Part of a small language model's weights.
Size: 8 layers, width 160, MLP 448 SwiGLU, vocabulary 512, 2.55M parameters.
Architecture: rotary positions, no biases in attention or MLP.
Training: a variant of Adam for these matrices, 4020 steps.
Each number is 500 + 50 x the weight over its row's rms, rounded and kept within 0 to 999. Layers, rows and columns count from 0. Numbers have three digits each. The size before them is the row's rms in percent of the matrix's.

# layer 3 MLP down (transposed), 448x160, rms 0.0677, rows 228-257, columns 0-159
100:444576500512529606478454502465521482578561557439419469447542435494473576555511478503557464523510455526463451537483530518475461426491488550521456475514463533474531539494476504526505442582587480512483471484448470492513595416486454480500486518469491420495380425369584568466561455517510620594540568487495468541533471533605530515414536506558472427504427477461538531525456505581489564516437449558385425505499452581465639461428486566532522447494497409463530584445500507462478540487500541
098:523404487517500433473538488588573407506595513413413419548554447513492529514414499554484522476472405552574492550641431638495398531451470538545502417535516503532461465438489523504482524463561440447499471475448524515473544495481543491470497441509428473513547474451526504421481470489533451510435569516519424550422536458533508451506399489507517484547442501486527577467549529528408540544468496534485522538610472548513652597502517488521500578458441481458514457554598517527453554541512498
098:622530451443597443555530466621539475543432486514446507500448463461535466512507460531502468520489480544573413531551470479539484579559459408562527568432509463471482425586511453553507534534502463468584460457454534536456444549493527503497355502459547557518486513409585512539582452548413479426488498478505521519397483529487536483396514426512466487536461416481483526516427580445458483495529469552535539501447516428460538555523521414538542459585481448477542532525537541411451604543600516
096:529520406491534490483461525560473484448596572416467570490493515497491517426571456429479467522551489447471582573571564537485542472491512552479462494495475507443561564462557511577503422562465525483539454497476442443443483424506528482544455456506620520556423486494482514530499438466509482437425429555530488530560555535468417485542481497526592525533520549478486347460445420541582431514488598579439543466477565508479466460579449602519455500555556401386546494548435478519548499448532567
107:505538439423480526588435538467474473468462514479511525379482485552468450517467464541516448577528568574507480534461441581529490498544554428429561449545468502414572456502509509602524498481501508616580491553505472508536457489490514458411496494484560539400581454560500532491534436591462344505488526488520499490540483436568503527520466454466522502454507450439583386550504509523405458519458453497525551472471498478519587399471603539536393568404515529462552461518524503542475487594577483
097:544439578422486487453431549451592459458445417435493443481508518499525530569609522515593509477426492559558572462457427448502452395478593466437551471462427494560428513521511484506512470462489460529611461525469506415487441518609580559503554496428501597537574448476596490554500438460504524525421525502522540546503404449502516490581544463464537546479503534491568513488464427504511466549498539475542515400442523500518486506477543496544507537498373501528562531524561497590466529410482392
102:522595441516491488416551439489527522425493431594468538544452470455546427412581527465457497496515489410439495574497443525613549532482449465577575566444528521390545533512543431449555535546501512496562374518546538522462464416472531505530504544518474552446569491551537533501513509508502489459510428502463491599566583484595459535492457465539503455550491364510487470477476457589410518522501433556509477479424503490553517475482505508467416480487562433536396506426500539385509574515536554
103:413525504500539502482533571549446418426494480487555439496503470527625448458558458533475486473533489518476514556569461546384495550547509471453446560472493498474522615500495450464407468401572518590520450507552488511569463528482631532595543528633480475414473450458506531543551526484432448540535434558527456535506385499542532411490428455450484474488531484550531478444487522507472512585495471577424493470506491456529622428472478425555433478452503485484445546585570521511488483522581462
097:542487522527551471522454519500439458522402599554536555543538516570449515564526473514492457513536557459502524523479503432491594580413498505428517413525464522558474424564540510417457562484515406485504430584553484513511473553523538529542475479526473428583509458456511488544475516494447590474550424461489444437448396491444475553562505425512472556479445439572477566493602482486576423490465527487568489388556490477527405510542467429581559494569550592485417449499429554443437472593486464
105:525480587532593393428467551488536522452467479541465478488644423497579505519464507475528498455442519459587466488504401562516470508548545538552457504482517448464578432435480478461521501496438511529504477470436577517509474388521464440483493473496532508430482488537633498476580462520492541524530463541539490503566555535419530528476586498521517475564475570473519448463399571549461489530435407471538443494504515386589390592543480474489512517627482557505510448487555616552427500477474497
106:499571462481495477529561519506511482547471502525514431458552476527504487532544572470486418508543544447474503525548522485510428470501499559449487526488470512399572576541491532489548533494608517515557454318533472482491524439452419470522512540431539415459552418365486525367557530517485513445549474520523487577499567542512474456579409560513483482511428613499480558451489539521473521510550518475494361474462429481474726481516551517541457485475509523455528538459528498519475487495496536
099:458527456494508520470457418452530474426431476492509467425354419568581558456534447564501502438566468421466546518513426454580452477560501551463495525502526509583518446586588389536584510406523455535496481460484570533464444420620446546462437560476553480499442597505533508491439518463578449463534530486460495550448474537508417484451430539514556528557496430453596465523497537587467502545557531584555564449496547459545530549527447519496508506475452508391526538509532527497449566518470467
101:507496452429539480566589457560495406542453416517604531459503376502513511572399513431480485460459462497488522483469431505586444541514455523469451520493503475477519472489395579515559498560474503569526449612451459553451468523514497557501517436544498505534448477474508509577628483501576545456569525506531558488568549557569474488485552500532494495491523457423516424556460553606347581469576423555552463430466497439453487463449391531499594493455516481458503483464536467507515557543467523
099:591528524553538486546490378563461535467468539486467509540441473551453510492446494571515496508395442467596531425478485552547463508446472569474538481458489559599452504401538520508537506482665515534554482473516481448510496591490528536554475525423519539472557456518477401463607428481442442495483445567532417505529511548555506491546469419432440524570482432530541490408397473430487473520515486519480437500572560569523642513498537407469445466487539531470477473496597511480450464531570516
100:497454421511508487488462552522516549453479479523545550442593543540574516476524497495545483510444536496486544470439537546456466430457475539543550400421494548515447511448461502551531570457520530510494442483408468672485415537415611514471483472496546417421599538451491560424507537543582475513467457450624514557468486533455471471494611469483574482494517447475500607441483426450500497446590486550470466475430490592494516557395575493526513443588493587525410479540504489477497490512530471
099:556495557553435626521491518595462488500593456546492501583470592481427489460503469483576508625529543529475418538511651407464504418430453560529459496510523399477496485457541500545456484547426485523441500505469513510455486448537444518481508503527563471560526484519424571478382550487557484466451459425435563499513549516390439535426487521577420536481488456504424515522541578458499415530475538565492524535498419520497555506479464498504433553580589479549572431536427543526484487476513485
103:431566449455547510558521532511511462488592569494497568557493477475473485499502491501472543507506486418461434521536534394428523425544472520505455525487527477508421465412562467509565497500462530510454501512535384573449451541526537465477536542533462458472539507476543620569525508486569508531433457493495466504468572553554407523528364391551386507504524522531612449367424552542479487567567523507656559482545505559456412471499449387490495464524483452505551450520486478495467528547548497
102:491517493479513530563551485557552456542482562364444592534443474418457490433451449363510494510470435527483520540506590473590553553552450534486524527557513585424522459533498490589459429490513490544426490557507470520465445419556562396554569535450498576556415497459624510458514464586518541500487481490530556541514419490501514436504535529532492518542491454469455516484456527390512660421502432423413481455577563471488526520488468452513515494455500484564463458472482566472515530462471554
100:472506549545502525534574474400470448484487518496524490466648508462549498503536463483435475418563580519543481554478521504439522496510445458440522505523490519568522386488468561565543357523514441495527436541535588410487494600543497460480475511477471488612519533434534437534508518478426538503542539477502456446521534491422525452542424463525425456480548566501511442459435627466548578564525555402479408474614560570466545471568412471560498464494512486511488498494506467528540516499499363
086:489530558494442507487554535505500492625526534505549517552481509542438538422547580538561473518510531409486484452458570487463560547504528595474448523429483472586505520508456461528503572423522507430453539547506483471546509512499513560397587399555409498495531526464435494496469462563457478404428475499444436495558545486524496565503500621536503504514520429574469546547576488433571539486539473470500504453527521560496289400497462452472554476544482528548480517361456459542479445501439486
095:450461502554555465458471547458487576460418508488421505492474553475559536490496485478526439489517412460446522496528503508469445512503474498411501494647477536508537392482488523597469451502480438500554467447530572582604568522511484520498501495505465419525498549498510480481498527432476552572536432467626535427512520485533462528550548461493503472454523553537535464596519564390540447510441512430570421541489565528536384459514407544474575551482471585587468403517457565592528400509501404
094:444469486544503447552610496487464492505452475519488544452451460564623447460437517475492571480493523500392504503450587477546465496515467512486572553480492501468459472427518520478479513536558426553482514405496502559510570492508555502564399519519441504393442521453497579614573523624497485470444425604469432494460460427462515578520499522458513485426533506515557377563495499462454491446570443595519473514471445482474515537529560471501598522565432389556596473552537479511557518547430505
086:489489499459444521488473504522521486457502474554491546503591496526454516549442477472485519544450556419382489512524432460441534540570584504606442541596483468578523545546428445480459536509615621500451452511515527455447441533514510443532433559474420546478461528470457511466522549503590436503564418594428507464562534446494554468453433452522469589479422468515475520461487532491496517497502534519545439510547482503524254549481450501485547526505512519515532580499445532435533442571538468
101:508474530458522536576447471437475611507424480458540485425486480542566441484494563468421536498501458411541464414498494504547519527459572418522487423519549425588522478423516510478576464552447481477415452544468443483446444517486432528524418432526548539508496536545537508489504437501598454505452458459502412511579559505496521512668487495372477531584502537485448565570450496505533486521515573472592460428540524540534641585462535593483447503459446544496444541474554471535485488560518498
101:527504530441594558526465381481503563477589457477471461513445486450445498687530565547514481498463530558523549497455463409466505451481547608441495560510400451518486467434405519489497449513450522469570536443502420520537453586466542479502476446478586557510536428468604570545496437583505569467457510402534473447479508534510528561467533507533381498470474444560424497418547546556518483435429502449488417563512437514503465548503437541506490504523479457537515530503504520482541596437478556
099:536486457543488551487518495540492578522535534482495481558507409423447541485397510503570547465474505482470562481450502421559465542467540450548508534575448468537447418506541498536608444578580459528446507476503550531461524502533430441518526416499558443530435583519422576577467557619453557533514463502454540558515422414512517484501433516473427562491471519456409483449460446581483521520495518529414532517532552517498610532489471471538477632524559477506486464464339486469469556398496575
095:477416503461487530552489461473495473502533629511507526447517462473510459488562519410463514577513417571590585509477573588443528557519530435480540487507540502461467515447499504359545374493424420500456414462530465455501538470529614549535438515525522436512512509656551468490505528531393429423437519501407503524555469494508604519484460517566455537531580596493506464545405458560506589502533496497481521543511549500543523455489491476490466428552535515494455476533452555585484464423475469
096:470548469447465522427528438494487429475534535584509555460474545538530574584586525552490441508505392514363466479497527526517505488476480489557481530532422471470552512518547458565566444603515433494527520500511420524516533473541524478458428449415459468399493530520518439466528448521594485412504438600437511500484599426492564528553441474558452487515418490391626508515424559464478572500453492491532503581484529526581524528505402452508456541510563492461527468447557635518513492577505478
101:455474528450444417498460543518500444551564511510492444541581493474421418520518465617487493466542424510498551416491443458553454510467474533472558561553476471546409443513466531456450394495611500422516481579479508417441516536498547526461572493514524495509561540488442584567491522550602551565544532499563443456432543437461550628498491458505536540577420520537564514450488466476459591545537525616490434445523485537493395522551427528464519430482494512472550510479446418479594555509447533
097:499447533484560500495498465468447529469536469469459517526635562507452532470504649569488486511443501428519537518534483496536529459443501448511544516540451452491537493522586435589555556523595511470463470549517451613450509569491422502411527533510550474397477476449515416492534446470551553466500479539456549507521531458481575464564417501507477451425398486525524418439524452498541520537469486546484568475512475470462328513497508494524605602491489464558559457521458386592490517564399512
# layer 3 MLP gate, 448x160, rms 0.0732, rows 229-257, columns 0-159
100:417519548477501550415528486496552493472406586477489549491493498528425568522476411449547553507608543447483515512627480534480422461608550547578548567599456550560484507482471607519430423540560474513527396538497447473486573434445563402481478514454500477534553517499472379506511478479479466443577392526466466556500477467544530481510520388515454531501481531533548533557474567438471524485580482487426445524489600547535527451523449474473504534477487442500551454508500499536360535527542512
093:531414607442495474532455466489567471449519480492546462444555441489486517405507468500534413541439574539508468523454518534573513543570490540549458453463514510462532546545553627542494551555538499439450510519496363473579487498480479532465365487443406435466483514483523520430503507523502524543476553411418441592491415542543442407567441509538515609439398520520504439503602592564486538537492446476497545461463504490524458499473507632485506458539525515498500483507459485523536443406576517
098:411496484461440425526533527540452442550510501495559505491483453529449551566424484464554535505485517641503465462512580520429564429506458488453546568522472521501508472514492562411460462530547372486548509560575462513501481460548459547446475537481542522525492547481432353416450468548463508486469390547484415525499604509574515549504535450558461526444503535562532468557528541411456641507457489461441466482472557514535503531387536526479428415522551515453459425539458468535582567455465554
108:426431553423438494461447471529478527470529540472573498511564477490520536434564506551518481527540567486570539535545496487609470497528516537525482509523586542471471495480444416477476405508513576557433538394465483551494446468587497519389567439416549569455564500535511596509595533451412556462474516548459481444490471460517382415567515515431464577420448562484497404577481520518584453508541521485455481459431481540506467494449530653503554547536471512494522446493438472459478511466572432
090:511407514533513463503485506421467569490431495384547579516525517442603527545524498499489538590413444563466466460493481455491484477604407548499526498479425436563450484576443520458547473575427591589494473455511503528583483451522520525463544442507517499453620474557525433596458533526476511429498432574531513547470484418416455484526480440426538570443470545510602555525420489566478550554540559442465503565486511467539529580456531532488470456476439479445489605553500539484568510520561430
100:521424472438444516453407442498413556464526499487522532427510584455557498497449518434471393545521491491491528562524498556370549553552488459475565535531410451477514532533574470464583423590530424483533530517535437512561543475561481454500512501524539566544567461496476506537483439456547567501527432535505484586477525371417430493403540463472587497504537538515551580496490541503393508458384509531505414514461547501576435450493523427407512552424497454542537509540534488519425457535580510
103:552481478506448402493541448613506443499520426482568395463449498513513499542488542505463502475452439445495506558584524509447517577476446537527534607470580521491491520482463433465405417469473386606394444504570531376488405577504447548497538415552548524429523492553508437452564452508460589537530588553491503484488546522543545413539493451548445534539427552475457460498496551454482585536453522539442499498457480483479528543428431528453463545477578560512459456538529492482555495409540450
100:531562572456544432511504470577541508479410525458536486550483573444430511576518505487581472547479486517553602581495507563491491559490465479513561519518521512470556596422544602506455464532536522451425476447546446409579567455569459479501432390517489506550460567537535524508402470520461405394535391458517479566418482448442441493387543586522488447502469511544471563555599551500559552527460454517486530582409601520472445477477424515514550510471501554458467456514483458476526477485506520
107:531544547512500479475502430541492557531513521493547431469519451508505441524552524569527378569464532517515532436482477504486499487511494549452536528504464442400605473437507541478490501614590449437526520536501523503540503464524400420600609412438532466540489428543606512434459380392507573483444573447490492513557598480572541551423494475460516477471494511511509439462444462497531458572445530408500443453518517440637470494540541479518443531465559518503474568518499616452501464529444555
103:416492467446515497532481433472512505569521534514400530527444444471435553431547532407437477464576516533512527442596564505543514478429562470558553563493560424443501546431460499440497541462548481511527436595583558543613480508488483482399485560448557521497449556494545483564539497496501494539379456580476448552491502473513450488431518438557460566468546509523539520566608513502492469448499449495454532593412590413523467508537486437407596459549492483419503415514496438565548533485545456
094:576389535497377531493533535480512545616597481551528511524518540520462535528450519577465544544415521536578553512511515520452589476560448501430464514456471460429401447547520510472521405502410546433560449527554447488544528487501535397533600494531513542499512438561561543474498537526502509532427529642415404543488602456498500500407589495470492443408500532503482451534537529452519537485485568427566494480506438440517516493522583501472525465472533468481507460622460480531492443467470442
095:573526404517529522456455373484475595528463620533484495406405517515497479490527517430479556486484565531460505471527461492513516512485515461586494523456512469443477568430579466494529360422525395559489578531524499538555484565503515463468419442460508597467475598467516459508461507492481517551453501456512515488509519447560505462473416489533420507505463524446522504566542474406442576441463467505521461481550565496485518573563586429432597429524578560480475561483524427511576505375547523
107:515478499513565488552439421532465562468422543453495514509458483564500473489564528648506548555555480544564515461541445577510600470460557537540509575498426470476436462441488482531527535475604507540508466504504515485437479485430461491505407440497513542529637493469396394495513458466416460475561429636471420474493471568455486442493482519538501472489396437448560490493406547501498555539530454520458548531590552602583442533479502538500542497438515526511415545504491447503438457503603497
094:473447449471464522451596496600510505535525508497571420568521569563466558473575447545531552498412481457555485459500570427560539480494451597509482480498534427451494542563553536468514524523497606414460549505509445487533451446497491460481410464504465498439550448516510558506476568494488477528504390610485417478457543507601502445514519560521523551462391532530501494490559455472571538597539576442559522586397513487418457505474505516485489453587541579471430569523457482465505459369542427
104:495499517483487437568433415484536442526500584497525462504539547528417550538473515539450480485428563498503447365469445509580425524518570424459453509450483576504599543426499508530573457570535521556539546494520415502546501500493487426430493470451473457597452568510545546535454496508576386494494561517546596570516501539445548473541493497468573563449466552519538472432561440547571503511519486471529521478427488485544416550388479518451529378556485480567482569451514517406535490376513547
108:519500474503453526571621531486497447527500619470593478493525425576564442505542436514406527502499531468447522482552528434470478482441494484588513469520474552422494576528510576496531389527497363515513434542524410501574571513425550545435518501520430543518572497475552508502505533531452500412377478491453424463521554514497496541537407453442390463463478584454513447480461503461511515537578468480545495477527584562442553562426500503449474482573476426562596437566487484543449482499549472
098:513429461471511440569449556467573476437437533449394473513534469491450575526513521511392482556541403458471465406451441500410537578463513458467467573477467355470522494571476451430575505508463540529573425579489516525476587506477488506547521457516496456568536501517536578533511490561508566544486416443502429456484528540509534552459505503493451496472506483477489479499545569426467469577516635464468551449529488552574455549635505537497520555489556418494566504479541551452450480574626494
104:521471450571486505550504591563601470446466504551441533549507558505474537445484486514550534450377403523426512521561584566466444557529622504463489408584492494484473473548556501489448586475420569459471495481449428525485492462475482540451462581463491559579537477484529578429560520442514506433466418492485494507389531460521535517593581518598586427490531510438517590541550508488527439511485413479456469571461543509521467485488522441547472461533515445426539519554512458451496473441560621
101:485617467581539544511512514501456557502439524523478477405432427387516582465442491466530453503526509490412447417539432485555427492502555478537498568559540413465494522469560484503481466505571441470623476585435480566527552532475457464575384506439491495443484509458485589540570490491487452528529504542512569536467554444556500443499536495389550534450575469518501474515427545535423561516549484491486519467444498477479566522374483422436482548518578433548572530567443569425477567485556500
095:491514528542349371491459536466471473477491456556483486482513441511520493425535560507558591563504452456458464518505514485618499509521623525519450487556572445456509455556496586507537530438428547391451387448527495410564489520507507438449438469499468516491567457458519575557476499448501523500529467505539488531445496469500487576503589471513429522478467498495467409620579629519474503563483472430537567517449547568531472481460479452550496523458499482421471505477555599441515515499561386
095:502490524545475504535519451524466549588493528486517431501483487610492459536505435463441507505454436470432488465498493498512414590499442429603490514460439510538527501483447552470493515463529524458502508475505457599489557528467581517519443470599611593445457502549439482483511410529401555402486519506497414463545388442575583506510470551481590560473353512579520405476442530470454470537521537558464567530482560537454524541461543546538489471598495478420435466574429575528447510431477497
092:454433495535524468526446455508521476477534480426501535504553408569397543504484492592453567413529559525479496572535445615520603490445561555491462541458546442563489558537571456495523568539536568558466464496563580448467545424524423407541460551521476464492529470569524556523593470536591402440501449541419526511399537454520505445466430487573402563510518476503475471455512479453486506479467544463442448483546561466443496571512482512538524484468591507456461570513553514449483467605617467
102:451502497461528491506452467483515554499497482530488552451429411499495542472508516605569484563480461517489429520477477463552494478547538550405455455505538517447569541566520509494525621472422375536477500525451483554494523469452526468435435479506678572549511590525579471678492517467478579445473475558436396408469513524455458485525496518560473522487496423429465469512507506449522550554460545530544442617520494488443511473472550544462510448495492396534464578551492482495606446504535457
106:522470441456425433513588422655520490545581547496471368529515531530451419423522465434531578527538456572451459527475529543613647523528524456535487584480599453471473457539555495394450539524451535539514491503559524447457501496490465475554516490498484492456481480476509478481563525475495484460496525503450561554493555476484506438543472459511548416536478596377483549514569490378521465393514481571515496536440565507625470470473488525554497505471575502533500472517598553488517460509501506
102:536464506486485385540577549439468535468488531454468571421499404432561595450591466511561531453434425486533452492524460473619478596458379490515578523523480468462566507463422406511554545485499423505536511586441502549491535479499498435482456423434513505536532480532605486558528468518550512477438512588467453528438502558493455517430501466515523487464558549462522469542554411468507560419575524492502520491494610449572521534569563539430430512497547540453502479522477548539473431419527606
090:527502478545466520493400440558505575567504436529432456574490616499501550553473570511470461444481440521414371385553490446415448555492529462528487531468447490497592439506408429488553608488515516590564552398456511554491520559471487569430547516509521434518479517509492414506477570532566470453445572569466503504532490489421519494555487470451541488407449530450466527469531515543402419469534454531467455465484572402517543538509470418526472552530511533464524572542481561440598518510518477
095:553505533456538522539501550503491501465548507494564419515416487462451502530528481485459562444473439545479470552461415499514537489524547551460481518578398473532589434461460449492439546508551476549493620561494447483458472454493586430519441543495483534390610393493517451460523466476588471421614596556510584491489528433475520460464476449569510480529340560566453538474467611562417498546465504512550527485504547575440482527476443460527514525533612493514451460561533534505507419448494505
099:448576471484477470461443488588440456451547529433498542476511555454483505456429415551518582508480530544586425488460512484508486418430444535551537527514436448532449447348468452417460471440554554470441574562513502547540436593495535470575554522457447478467527500514508508554526534395456524522567548537477542532509591529445543566511575527528596504485463526479487436544474495463479447608464521515484495375519563566483569472503451501521535458537572485476479596560496458379528438425576472
098:665521538509455480562502483437495522516524422520438489500475497548586479428542530525530504541607421613583437462504502569438475486559427487544617524473496542486469421539502509481535518479553472507513498638567429474508519555468450500546478481533466483515457497545532419431523513604537464530513426457492504456534448476538434472468456498459578522433472499454468426456458557446382630549563467519530482602520476489454535417513543501499446410508499490482434487523489447504444545414583489
# layer 3 MLP up, 448x160, rms 0.0709, rows 229-257, columns 0-159
102:568394487517513523538528619513495588425578557523526466432577532508601483470457559434461592497472553528485479482491576558501525512482499478498461527478517422414530450363543485467475443484431420536545512398549467472501467622482482526445486480491497456544501484444473456590487556592537465574502484376534525490456528514547413489502455482503516511521618560455539499445484461422524504453498414450522531617476518528523544550565448455524540458544523519453547561448501447538601440484490441
098:552540516490560547431509546562571467447499570554464581455513548459614524445444546543429473414516477552559469464625464499545513468538479500523560461481457487481501505456415497602460475491440484502432543486391478495495490466567532478508438549515414492506488430398461443602444551500603471511502503461501482442514511527560615463482562486545479480507469537538543464467522539406586499445486515468515565496496595606386475538449390442512519483456422487404518474429509595509517505469513544
095:498575397519605520527597459468563523481410531439481513470544522562422561493563581480492523444475452523438512563527523504526492443542524483494545452542444454496481543534495533579495500424523533430472563544539480472419448513426515379561466435423546547529550371541509578458480556530396488512559427486505494505505583506577426402609410508524487449422448566493476539569458505558522431510549528574472534412504470534536455437482566528508476469518492519461528540537523463565541424525542565
105:485531485507555568500486490403537486516384521505472437521481474522504480542525468474427500493477463475557501468490571617470502583510477535556480494453499355508541570487494520514535505643493530532609385565469621359512467422473414473523581510613567564437482480479537457528401521504563524420557425512525513517539460491464463505544587468519459469570519526491463449478481490566467436520468483500500477482542496414513473454513558496492516449602480471511471540563447490571515381511546543
089:451451557484568434523428532488439528604510437389558497513477436495543471572579422463513474558544416513456458487553457516473403504522331454484585543484513540553494463573477576485559440591492501501531412448451508507475446491553529515419512498397486513538562441461598424605382502572450536480452476528561472511574460543546432475535536510451565585397528523506530483484471490503521551526527516492508533606485541501528522516563532527469503554413521484527469449570512536503493468525539540
101:485532485499483456513503477512425471457445582514479449467436437457577526624617452509417431422453519462548455474585503490475514429567516459511470501572481466434535486535575517537445563470614344530558479593448577519421515509396513548564537546472519482502489554575492455519545580514529482517449476514596440501504581469514572567488519498544576483491492588484487567527374522438467505462435515462487482436445476477485509492475447492539437568516527444548595530523499517522474427426479456
103:527587545599481530472486546464484499544533589445445450413525549489429602454493547541463515487485518428468584470548478575470457458499574445535461487487522539558531498568588533401508396509520502478433475544496507503424485454511466493525497484475509518548515537541589608473472522527528455365484447382446499452469554452388461525521458551512466557438508550400609475530442513524555574535457630475520478464517529469476551396488491523507465515493449489485549512464454484448402587522581521
099:574524541531467517531511461503509444556409523469478507633492512587426573489423513431585468563485536491449562599456489521447469582414487560456509379456395495496525585483495458512531550482487465527465414537530501503555490463509525572511453414506506446524553529513450436585462445476503465461512454441523493492400472472391501488478582505534491443511611495560467604564558461510522528525633441492464576588494589559507493489506423519425548558484497537492432451505506528560549498535517475
103:498604417497457585436505482464520471522448482571549488444497510507465519449554560478543456559529527469500537529554538473589531508371557574602512542500584399483534479513663516389533570521516533412478456471506455510521466508473448484526591487580488566474487470533520446483451457508451547480380497483484538527510565547506383425469523472493550523473532535530518507493507488462508532548481410359491557412481507435506513559575515585449540543475459567540542498520452465479553437555514587
105:487452533497546517488481512428595541483496489526569528542525621518586531548550467483500484532495520451589640515417504561508515482420495507471462521479460483452510455546424516481546436546514475514560529412531544523476515541491483472439475508416509550449483465448577592460539480478447503566582483444461448560545522568543474485563420508384529518476471504575498472406394483480381577576507545602504394466469450495446513449564494529526494500495508552498591407465518504498351448542529509
097:481490518568561509530534568411423479528476494471467597502618486511451570528542414464476528444501463620468404497496440488484462469482582541515466440594455489444534478498537552550425509563570515536442447548436570442519553488491600490504567550511423508545520493478534414485495470505559486427582451511534461537371523530506547499485403485478415531652465512532498490460472482510487537458469509419503609458624510531520489509551573517519451512496496495539526458516412553471530437439425448
096:506603447439425489630566478517485431502541435547593503489446438522630499531504533573484430535562403449482530511463487451577422535469531523550504479490508538486558455521520444517556598522548532412523451493492545506459453584441487506460511554447495481481501509541512467556566523450533435540497506622508494417590539538496458461525538524566543578429502439551478420471475455522435470515615444464453506432420477411506571543452428499501555503530513479529567496546577473383522438520497530
111:467495514430504503426494547442575516442519430542544528427511529507503505452548539458527554527502595534465501526400534470529493425581475534459447450543510464385548503527443504545488400568383548469543484510503493553494514443478467488429470479528543499575504436496624598538456521517633519509441461394453520536516584429447532492398598534469512510421568522520475393493539530540598500400434517507505549489437504531452513422489464611530571452470468474490503551508473494496512592471482475
097:531496508565550464481385515509615544498361419475431541490439575524537617441588534485591456491488482537498500577500546549485581462545482541424563541440470469503509516490513414557574496439473463461545500421531553579473477497467551583450467471502505490467527346399497522440542555461566507499372502535447567515550530537479502576502446586553459441482484507453505541574392402471567497492464510432504477473541509545539484481524502505464458541525506524485473456565520471444464541544477548
099:415496553505441528491439484479491516539458486488448606595502521545536536513538484524496421537478473424456443511411455463491487426404519513478536472510485406515565508549570531508464431533464416528481450535470534550444570471528522532537406522558539465535502508505481628540372447447554489476462523495506397530439550381463460523448602530622463486569492459555520475500527628483494507530448621490496513445502528553542543414441558429448442538551487473453539514547466558477462514459525415
111:479536555488521579589560456461500517499532504475485497450503526510477478516489548451537433517449567433449466537424570508519463489575513469546518489509536380579421516455453494475503470478560598506542550564570568516584417544418487456465512512459428505445529526398549454551605392575542525468547462498498447502417569443442438508485457351482439557505620502521530513469527507537497521488547487495453410417526471501531536429590545426481473562551486547497552608552504454506573476506514426
100:486546603466467570460512443568486545469448554510430548474482518457673459404521417503572524425475443481504485478471553599515470448572530534538563452404466418523492517495497433507417502455454413510487505429496517478494492406435487473511460488519449624522493563503532517408502470431580468473476566502514609555456519505533433487491529503446529493582565497528470567500471480572444545461447523534453515585565460466496526444519502470572454524515375546557527582509488475556480484610505538
102:460560553524394552573530514459482590491529508444431420439580574448508563439505480507521527443511522521519527497473498487625581599585486453513467509472490443544521505466437547436520468506442526459549460433526550484540465519511548472484517521569546442456458470439487531480499430444504602561543496368534462400503461474521546477444525611465428497562468490469480539513394562513496437491527550573480464496435501594555555447565431575501433501524405550564447461414509454536478544582555479
099:497568501519567487494491525534484549484450551579494528432429445423509543442500487524484493485526530493478473427453440460648458524448561512556436540512531412418505529454534507515426419531553497419561422529507529535542587523494497482560471532467516495415433562498422617530494495539456432454510457520522526542466510411570530443526497569422553553473553423556523532564484565559489480512516476443531597582493474458498566502406462415421522562526494409480522588512541537394455546448601458
093:598495485538444538500534534442514479506447480468452480353503545519488438507420607435490493557529473492512522471545549496513593522641508603502513518444551512535497469517433510528420569479509506463537440481487435427493397520530508501497643492451485373543572420483523496504505490519452538437529463445564507468435466385551569459535568510570458491567529555519524545537461457501554459414459543452532422612408496475530491561487493497418440475514535467518419457504519446497543465434544473
096:496496463451514554460452536571456515467484496511479521557394499379483567510478607535572489477519445454502465529457497434512555463458467493447520504535487454448474508518476458527491415530473413511499443532539509505514452531434467498488450563497435413490505532534545552487498571472474555592535561500471543557495592536452403474474540412594494465506553514506487636525503534601569592542423489494543464481506557535477564450418412492405527555435529505596571509443456480416543640552584451
091:486462491527535561503555515420469496503566479561486563519552463601409506509537584486437436550380412516495576501550517535452522544530541498474559482529530531454516542522522503534509412488478481558454505477528513468463525465533406545475500467526472479458572525509541504480575479512441376511464494643428612451501443394466437509477541434446556536437467575525469566489494443578434583495493510453537508370570519409446460556407526437423516491541556506462512570563493540467481404458508492
104:512482448464521423563520501570659398551503484477480508503527549529437513529512511494524528516488504449486503506464474532487485508470486502544506533516510462628572523498479471518563409505573503493515426541497487377443387441503539528540444518349442381509547463476441566526410502495617527426456495484430479531451511506562570488447429533508446448546402552496530533505495536487576467548524591520464524514579567509504452558636462462479479476437518544432461449462580460555539530480498447
096:571526449500591569488562559498571555487565506601519478442484469545547540546503498517515443455507437555493537482404508457561538527425457517334498547490444504496509429474446512545535569486468547520524559545513438476517468496460555468482455503488521439476430488437546506503507582552426417503545530457455528441454550518483528427469410561434459523465579513489400534509524514512447498441420441489579456630489492495521510454422438526416479540524546566477408378538583500530497521435427586
102:473502456590466612538499406559523540432508478532449451517517571512477468428480459443511499486460486541571551447486522548495473430512500578505479488420485559504471561473493493501517415546429473474491505444534466426466510448447438434632466479565472398494468538500528482560522589565493423531523507399501514596492501487463515475545490547460486539505528516404426535476482504553417511459461560539452560465599514549524597483504434473537529585488436402573561565436462553593480520525587366
094:492521534576560504504590483435458460465468461558540549508580522485491540585599447438473460524495488505522530473491526535539466480482490542445475475513478569447518454571487449503499493526515502525570461488476550497478526492418458566543472477553393403458535384425593518573607434445565444506472557556468464427482477445529480516543450446539502519497508613407522475529515416481528635472581557484525531489536495507535488453484563603503450524572489339474455444553547513480472381430507466
093:564395495524449546466494469521490508547478510434489451531435420551573576512528577465532464556448495454477459445491518511488586531522474552471473508523511570450387516457409448541441518528475447543485519533512480610635487570465455561436406486538527532540532577513475479520534464490525484508427512583478390573441573499486553469433522486469436505479500483469524536488486461473568524526403461456484441551533538442532498483390523462464406570433444609546453567502445575604517572518595528
097:536456491383549469492374526506378510505481589476561498606486552509532517507478540566399513417475469464457469484553453513514530484561489598454491552546528553436493558446492548450493449556553563480490547474505553462508530541477513426563521449471554382474471432492535504542399526468468588490518486502403507453539477611562479502447542531536435493463536566563519454565528514478538465516411457479476547508465572566427543492588442493486515573411491531551396432574455497525507526409564489
100:525489479490496488517450560425620589516495497478411454487465486425532585442369494508479539460543534535446450470471456555542531447459444535594458415440472551414361435491511516461510471480496447469501491495506429427570466565529591492595547455452500410574500496519520560472508470525472518576505498523589565577506569480498449489477502537485516481558514532495485515557416511454505493455543504484497533610517469629466531515526558458546432444528609489475441594456574536453509557463561571